Weights of a small transformer language model: normalized queries and keys, gated attention.
Each number is 128 + 32 x the weight over its row's rms, rounded and kept within 0 to 255. Layers, rows and columns count from 0. Numbers have three digits each. The size before them is the row's rms in percent of the matrix's.

# layer 2 MLP down, 256x1024, rms 0.0899, rows 73-123, columns 256-383
100:104114093099172113130124108128151100139129133166127176122117145107082207105173070138104168118136137089098081144152142097131138165070184150147132128126100167129191188083121088141120202115123200057135120096137131105160111122127110096150137151206088176123123121187116093124146127061103110104135095160111147129174158121102114129148112170144155173185158100206137111127161125115116104135114
101:135138174085163127139139123128147069099134139133082104079085041137142170123128132120123163176081127100101137120102139089134083092101153143071112122130112145154130172104089171139098157136146103203146106102144220159162205147132159144168181119173095138202123129119105107103173135167120133116097143097127166097067145128151119192112076131148143154166124143133160150122087118125119128142095
105:145148131129114139182082153131167073128171123122127102119109101086184152149097107119126134085125198115088138166188149156131104168159135065069181118142134054104121132131109130059143106158104109115178096147146087142125102100114145162123122148121086156143128086112132151150108136147162144123134117141129139125128102092137146110165068159108046152091065156067171132147139170125111130117103
098:189107164148133129058067175114152127075084120127159196058084144168132221135143174137100115094163153140169206105139099158116176114114131103076154122110122165127044116147083121046112113146080167146132152188096093146136106117159153143135080138097122124085129097131114091135083130115071109140135157128130049120106098126151102141092145125135128193121118158126113114161197150132124092137107
104:125114120103105135136100131139093124115140121149126118103091106101126159160129142120145089089093106147069139116181109086117167174130083071128111123114089091083133153109092173102153115171086106096121149124159124131149105100113134168101113142091133137186109089037111153083105122157182147108117108132133130137119113083127179061049131162097121109055098185107124104158124145133135111107109
102:126139093144098120071182183177102120102109169169138145125149147133109146081176167177175139134157154132140072135102183037114170181089107147158141138108125120105138115111140112111121128138105113066111123180165092101135149127170132138114068117162100140144146131122163107148127131146116122118151080154131162124082112095116178135175117118069134095083169152178129182082123133131102085160152
102:108099090155151126097144163157106161153160120136111178093087189122096098120129082161142123137206124140106166131195130122114133138116153098126126115154097160108091157047134167154141171139093127101056132082177077130099172135178152052133102166140146136123134145152160103148123145144185097097135147085124107115191176169142134109210073135100139113112151142169131109049135130095124133101160
104:126144110139103152131125127115078115158185123125100112151086162122046123099112125136125128115111119185071078139155111141133114135094151135137213149129133152148097165120151173117086113163089090175145096136098184191149130159101123104099094067074085107154121102113071127097158138103112138077132150063121192140144176116152156207122111106094141172170151192159101093141105065087104118135084
099:094113122129151137142116084157090120138164156152122165106192135125098169065138102120052089180118077140070085201082104114109101142178171161144071144111143122130119147082089157128128121068083103121148112095088123062129114124120121066091172184142085104171137137134082127110161195068129141166127078065116087120097126123084106113133168152076109153128111114106174142052100110092155155131108
101:115111147158070119076093106171144111050135083097130158111108134113141110118176158081126076151100165115147106091141130119113122124112114129145049118132114187169159114183126119161152189074149157128136136160119094087105171192177146122122132097120133075182114154132125126140106131152100118124158174139140100133129118088124059077143083080193145131071107095135134151116116060144140145151140
098:138047154112100126130158165139135149109158094121137132190157141085121172072139136134178151119160128146141105095205116105131130072136159143092163119129097187177156193145136165092090116109134144148087126147190113088105131123126130126128091108128135118161137112145164143126105119135139124072118140117109148173125219170157098132069089044118156104102082148161140127054170102115102129105110
101:143138104106145133090097142164128144122098171124077165171031102147120113140144115080118108090119111202129140103132131145137097167146170147159110127172132082135072055069133197123088129143089156146107184125089134121122167161155123164126090081133132135127113098156156103145060083123084135158103146107122102129122102145057125079124129094079157187093133098077109169092099123109132110198114
094:156108129069176107104114108128125085092139096133141134113064155112140158141098132100115108080164065144103138129052162142117145104162156124135184127159098117128104159119162184089136074103149126138063136058094164135087149163097125123114158168127143128136124158139087164085091129101134171159185126151140110085144126140100181138095106131146134119105153176108135144092097123121107130131130
104:135202132116082129082203130120101149121125036137116148091149098166136068079104168072110129113150130137125159191163137121144186159138126126071106130107121129158168126130090131102158105046126159154212110106163069101137089139153123065122057184132115091169128110088134101143140125111112095102119082119119161139148121162179148097082088084121165202144112135128132091176085113125094115161152
097:112119093053149150150151092102148122094123158106148165139129131093128112169084107114081109125127124189130129216118151116158142116116226076108096125145118162065084130099082191105103101028109142091135163168084123131119151154096135209138162125156086183110127128124120132099088188194087178126133123105143133132150162115138146166176117103121151137090101069148129117080128088146161098129121
098:146103135173192112187153204135193088119076126150115083148099155110219147117159156153136143072072103144157101120172073172148089128084103139125200121124137043118165103129128142054105169201131108163135132136172164072113129120134114096072148118126101088193141142115150130105162161132070137187069087183143135053122136074132183147117053142181089131128125140082120100142134124105136155027160
103:105164108205149135130112139160110069107137173085115116159170119173173101079125060121097127114170131134110157130098069094124141152212167161128109122147147120141102029075073138114125135107136129139102163081162107124105120115136114174099131092108162135059123116149153220111132133164174098164091125118134121124075126132121074116151123143150043146159113089134100132197155110156204124140106
097:144144118077214134160137060135133095138136104119155074061164159135151119111153169162112147173129125162152144118114151129133109127086079112139079145152117126142134112139117129102160187088080091100098148137114092111116144118136120166124135090141109136174132122158083150176163057178123101114106148152140117170147152145161164110173101126156146119174062176187179152151137128135128109121095
104:138201087153080134145116129084097134160134145089180156095184115107145148166154129010146117068168191164066159135134138199121145134150152108114073124092117173170157114100133157105186122151086146113142128103125182147176146094132134104135137149201098159184133136113080127153142111069208133165135074067123136187153192152182160117127136119172118128201181127159133147112103206124116139146165
101:136189124114184138060119141120109148126080206161074095106059109141146144088139121109115109140127074135118146134130105121142140120141145148128111112146166102185055110115085108153174115139178118145074202137153096107136123089135129156119182108105092103190117126103140065099087122118086110132152132142139118106115178053133093172129126144101170086070147120120143079201119187128130122150107
098:109130133135092136075172097134088191124089169098171153152090203066134094126103138090110114132160090122166109116127115130114133117141149086122144115122071146184115195121067162103154147140184069115140144114057116110087104149131144111123085091143104084127126103117074122199133108174128151128159138148136061120099158064154122126142118127118099080150157113101126143078091076124150110111150
095:154147133093088121141155108177162181157200135126102154160165088153077123160096110148126128136065150107136189091150132063142130078137133103108121134114146147067153067114160113146156115060120132160117067111142099115178130089169127095115121090096154076114117117078077093137160120101136117133071069140134093141119047142144079110158120081159140157072083127149127149115160125149119193176172
097:074160100085110115074109118080112097108149106106080186176150160112111070184093140126086178090084090072144148147151129134128132142147181134099119138116133128121145151174110135099111095129103195112108133096133154167143138124129129159096177133125122117130119062107103164144132115191145125162153022089111116151192155107089111133167112090152112098089171161139162148158146082133142172151118
097:131180143062172123132156165125154128140128127113150097127100123094109101098115161142075040168144115114144119000155109166128165165112108118075123124168157097146139141142149054124187167137173149142145155165153105104167166131151149132125086108190146071105109097112201090147093109080183087143147161145132136124126087069102191155190121134095159168135112060105150178108088132115178142074124
101:156148168156087118114097096138094115127116112143180108178149133145095147158103136187167146100140166066116106123056080040133147122116128165227104128123156068154143069164133182162136176108117093189106122120083188121189078138140126106166139073120106123076127087148092134128123113070159103192148090154117167131150140151156101127130137101120070134064173155137157118234161179123112170081160
099:141113178148076146078140089083120165177096095162163145135136180112216075102172132143069137100118088146093131121114094119140127134156098104126145115144148193126069147158107150060097153114153169112092128113100172108132110095106110147109175119102138228144113104137148100067081172156169092131115132207114156097158107132111093132115145146111171053114094106138108129175093134128116173146025
103:149173163171150128148145179153145170134133123141151127151124152143139078130133094149150105144126095137113098137137133119131122194107109078103100123104154151176092110122146145152071143102107112118129128110175138144121126167173120149110094163199108079156116111127137153149145179154139131141133093154127121152124122118130097153160102156130146138099099117123116140144114089095094150154109
097:136071093098144131117100098102132133091075132145146103096108041166090114118084151136149101152124087108142170135150107127141128087131114124122063119110145106138157082107133091108145162073166144136071101146084156103138139141121109171100142114141126111066121079132131177083157168048137115120100108159116170110171147132073179139164105132146108146188104125102054074107174156114181097081060
099:120159142130066126121148115140133182111147115158154170156109137120169085123174091152076167181132113073151123101117157124134147086139145120129163123158118064115146177215153160120096106135109098175128063124162066079146179171099134138138161145179139126140118100079140120105136162126145140103123108134128121074110158165044111070110078147107144115147126137058156164167178145121136116156170
103:173138116096150105132148127112126180108147140158171166163127104127099157153081188099170110139078151102103122153167134174124173118107115137097147136124215069085131105093154172137113100087096113220105125098127134091080147099152135147107091130078138029148131160078189072100112176145193143152117112056123129114156121097146105089079096121170144130189201140107091164123160082121112079075135
096:104121180093141133145130117136091150152125107109112134090115106150107096178134121122112111152131112128083155100128068165133154121141139146110157137120138115183171134126116174154151121124155083185174141108143122093167104099086125117139097173136116097137126126147154120152084164147126129136038183173119155070178182090175153159166126113153162137101119149079166135134144129106146099121132
100:103175115100115156135176126158145105173120154136138131121115152053121132107159145116119123107085147184094066119111063084133119139149175145088129130124117150136157181136125143136052178160140140065158160151123081055184132136146126149149094122110119126101145123127137068122139141171091128170146204156128144174146084042169098144166130135083130093185125111182082097166080110111163107124155
097:090108122115148127094122177111106078151088084077181185061173188130120071081159124089155082161075132106144123104118127063129130112077173104130113128134142129152086166153122108162136183147104123151148115045161087160169126108093142174200116105078126080164128106158128187109147097098157127169151137119126121152201165118116109130164173070094159115197200124131076119141083079150168176125152
104:157159137137150113112109174118112180139178101204134189139143176135089112128154119111145109150100096176080125132117140170122139167122150159180121124151135147163085150170127108078153142102089142174085108167187154131151088128138119128174148130123145131130117130137097074113070106141086151152150131118137159162127088155141202181180152190126204168146148181124193141098170127162096147144129
097:111094106091153131127156128174206088103152081156105173150109141089155129147143116155127090131148145126130066089119159155129151111125085131125155120115192076146131155129133162124096109135102137128172077099138108126134170119114123154151146101055112142165129135118115146112092128192213108066140126142136091087087084077103106113180218154163122177134223134101103113130118124078132137180119
109:135136102086177128096113150156148152155135148136127113155172102141127187124158114103124144129060118100155161116119179116123085162143201138154107146120138121097102147107154122083141141102134139118181075123106110124125113206117116118145133140191075103116147124187157098141169111115095176163113146157126170158073179092142135094173110113063102124181159101142125186148180133146115132174182
101:139074149137139125138168154139119172119120134130134096151096193160142096132141138135156094161127111162126115142075111153137124079111170146090134130147140149150136110161107179108135080120192106162139095112115122112117145145098118104156155142126148096100116156148137172175122148148144127086181184125134019168076124147157135138093125116134139148093189127095069121112166079151140161181026
100:105168129112134116071095116160142102147114086119114136156129141153143104051172102069159146064128162102063069130116144141114106105112099102148134137122104119144129118130143128139114073167087115077135144068111146156089184127133137105148092121128117107092126128105157076135145122131098141126112116099126135124145127127065041129144108141129119125114148090140127140075149093137118173136130
102:143131120131096133148119158117124147157140078092114150135148102132122130116156164101106131151147157060124172137100172108137098140081177128099134128151134117139101117221109153080161048146136223091153111150188161146160195159104152109185145064167130141138132132153144190146183164138153109133166146122117211166147112143156165143165119116133119084147115136154161186181139087135083151143152
101:117113112139074135078133092125121122145141092067067112099105123117121162138118123072116118120088094085165086114101057168142099129156116138188147134105075105143131106175135138093193095091144116153077123109099093098164166138110112141153144058135115132120141091165100184109134137099130148196170154167124106104074156077085058107102168136158153133139185123151114101136062141151124180122121
103:099055158105143142163082114160111123144140174128113086162158112155044116128136088128106112123137138206118127091147109115127102118193146113113193131122079118118141083086185154118107136154119096139158119101124081135131167134163126177131135072114105089112113139085082156135156125155068099151113103132134102112130154129079094153164112145200136107102051117127052130130087101152219129167118
103:141121150168166137117148144128074111126164142116144148136092134187120130112165134126161141085106096081105133154106103121116106206108080081081131134134134169070136118149130187182086108125110115142094086178152173150182170157145129098115099061124151121116133115153140168159173125085173167141121119140111130106174160088126097085123061104103163147228133152114131112118204107124097091126153
104:115122134109174132039187104064119130200155067138081145084174089138109184172130123167189095138127125119087160103139066117122137073181143100175109114119146142133107114138118147134135134183144145111082159174098160151124137146180136108242168136102139137083131159163135129121129191173116103119091133114123103144135102090154105120164066132124125155128074106102154198102116176140146102082148
101:125168137166150133093126107170161158148121133094109089183129131207122185157120183134126145121159078087122158192096079102120145091100147130125128117123038142147111097165087132168103042154122123159085167138139137117126112148093113108119110146145109107077141142084075150151154178126066120109135130099148120149102129168130088153118114138167196132140085134123108155179104090156163084218086
100:131152118145139126191119151093147156202176128151164069146147103139083219154114092067083112109130140100126129132140112083130176097130163110170106108158162076107163078147129124159077148087161142135112118140158097141105076092097136137117091152118120131124118145117163122122104146149133121112166184071118169130107095122178132153172156117112125135132160112193148150115160112114084090152135
098:114078142080162114039142159142097101082142144187152171110144117159111156120128140129186137136131132147081182158138178154123096121151108182193108146112115154172172121117120133141179117151148127150157161203144121120148096124149146110155141102086174154067129105124160129125046152128147097113051068068117129123101122107169103122167111147079133081128151129143131150165163162148130130167117
098:177144162220209137074145136141141111157127193083150110131121170137137136116169146118120041113150131185096108134075149158117144113113101148142130137131199120113149099120167126126082153141125150117169110110134165126138172110199119058093141123077111191085158143103125151111208087099071123118146115105136162129058109158044117133113075148146155098097119146104165169076131104133084088127093
102:141139098097144124067157142147136085135087157120144129113045084140118087177110112136140083122084134123144186070115119168145133138155055082166135134131138116057138150173121099139130175194117093146122073093138081078152177123148120082165123076121084174091128084117120089116088131073164134158153120177122113101153086089154173134120129086142091061161131069129164109156088193122151139151137
105:186151119118166122097076148163077145146083105093167136081125113086090094150144119114110134144156103188114109135118153088125129109038145106103167131123089138053104103140166162096130160110119135090090156133154152132103164089143102150144134139127108098076134145091147181163122171146092133099130135140115150160111106128097192170064129116144126065093147150183114147120118067136129140112192
100:144093163151166146229167130140110119160061156107119147137078175177094138185132128076130196117125166196107148156132215185123151143150136130090135133124162130119128182126165135102076103137137093158134153126101144110166107113143141151117138194130183153100130088106100082065151150150140132140172128155124114152129100112124094096157147144097058143100093107114122152140054068128128098202149
104:130119137092106121105118136181144161167130123140134135150044187112167090070168107067148140065162051098146124180086088080111140110194130163152141121113115124186143135109126151136146099111145131097145125164140107138174117121100129133140143076229156112127144139127137122096105099136153155108131152074144166121132114159127147183136142144136098118105098186147125141116098171084132133168124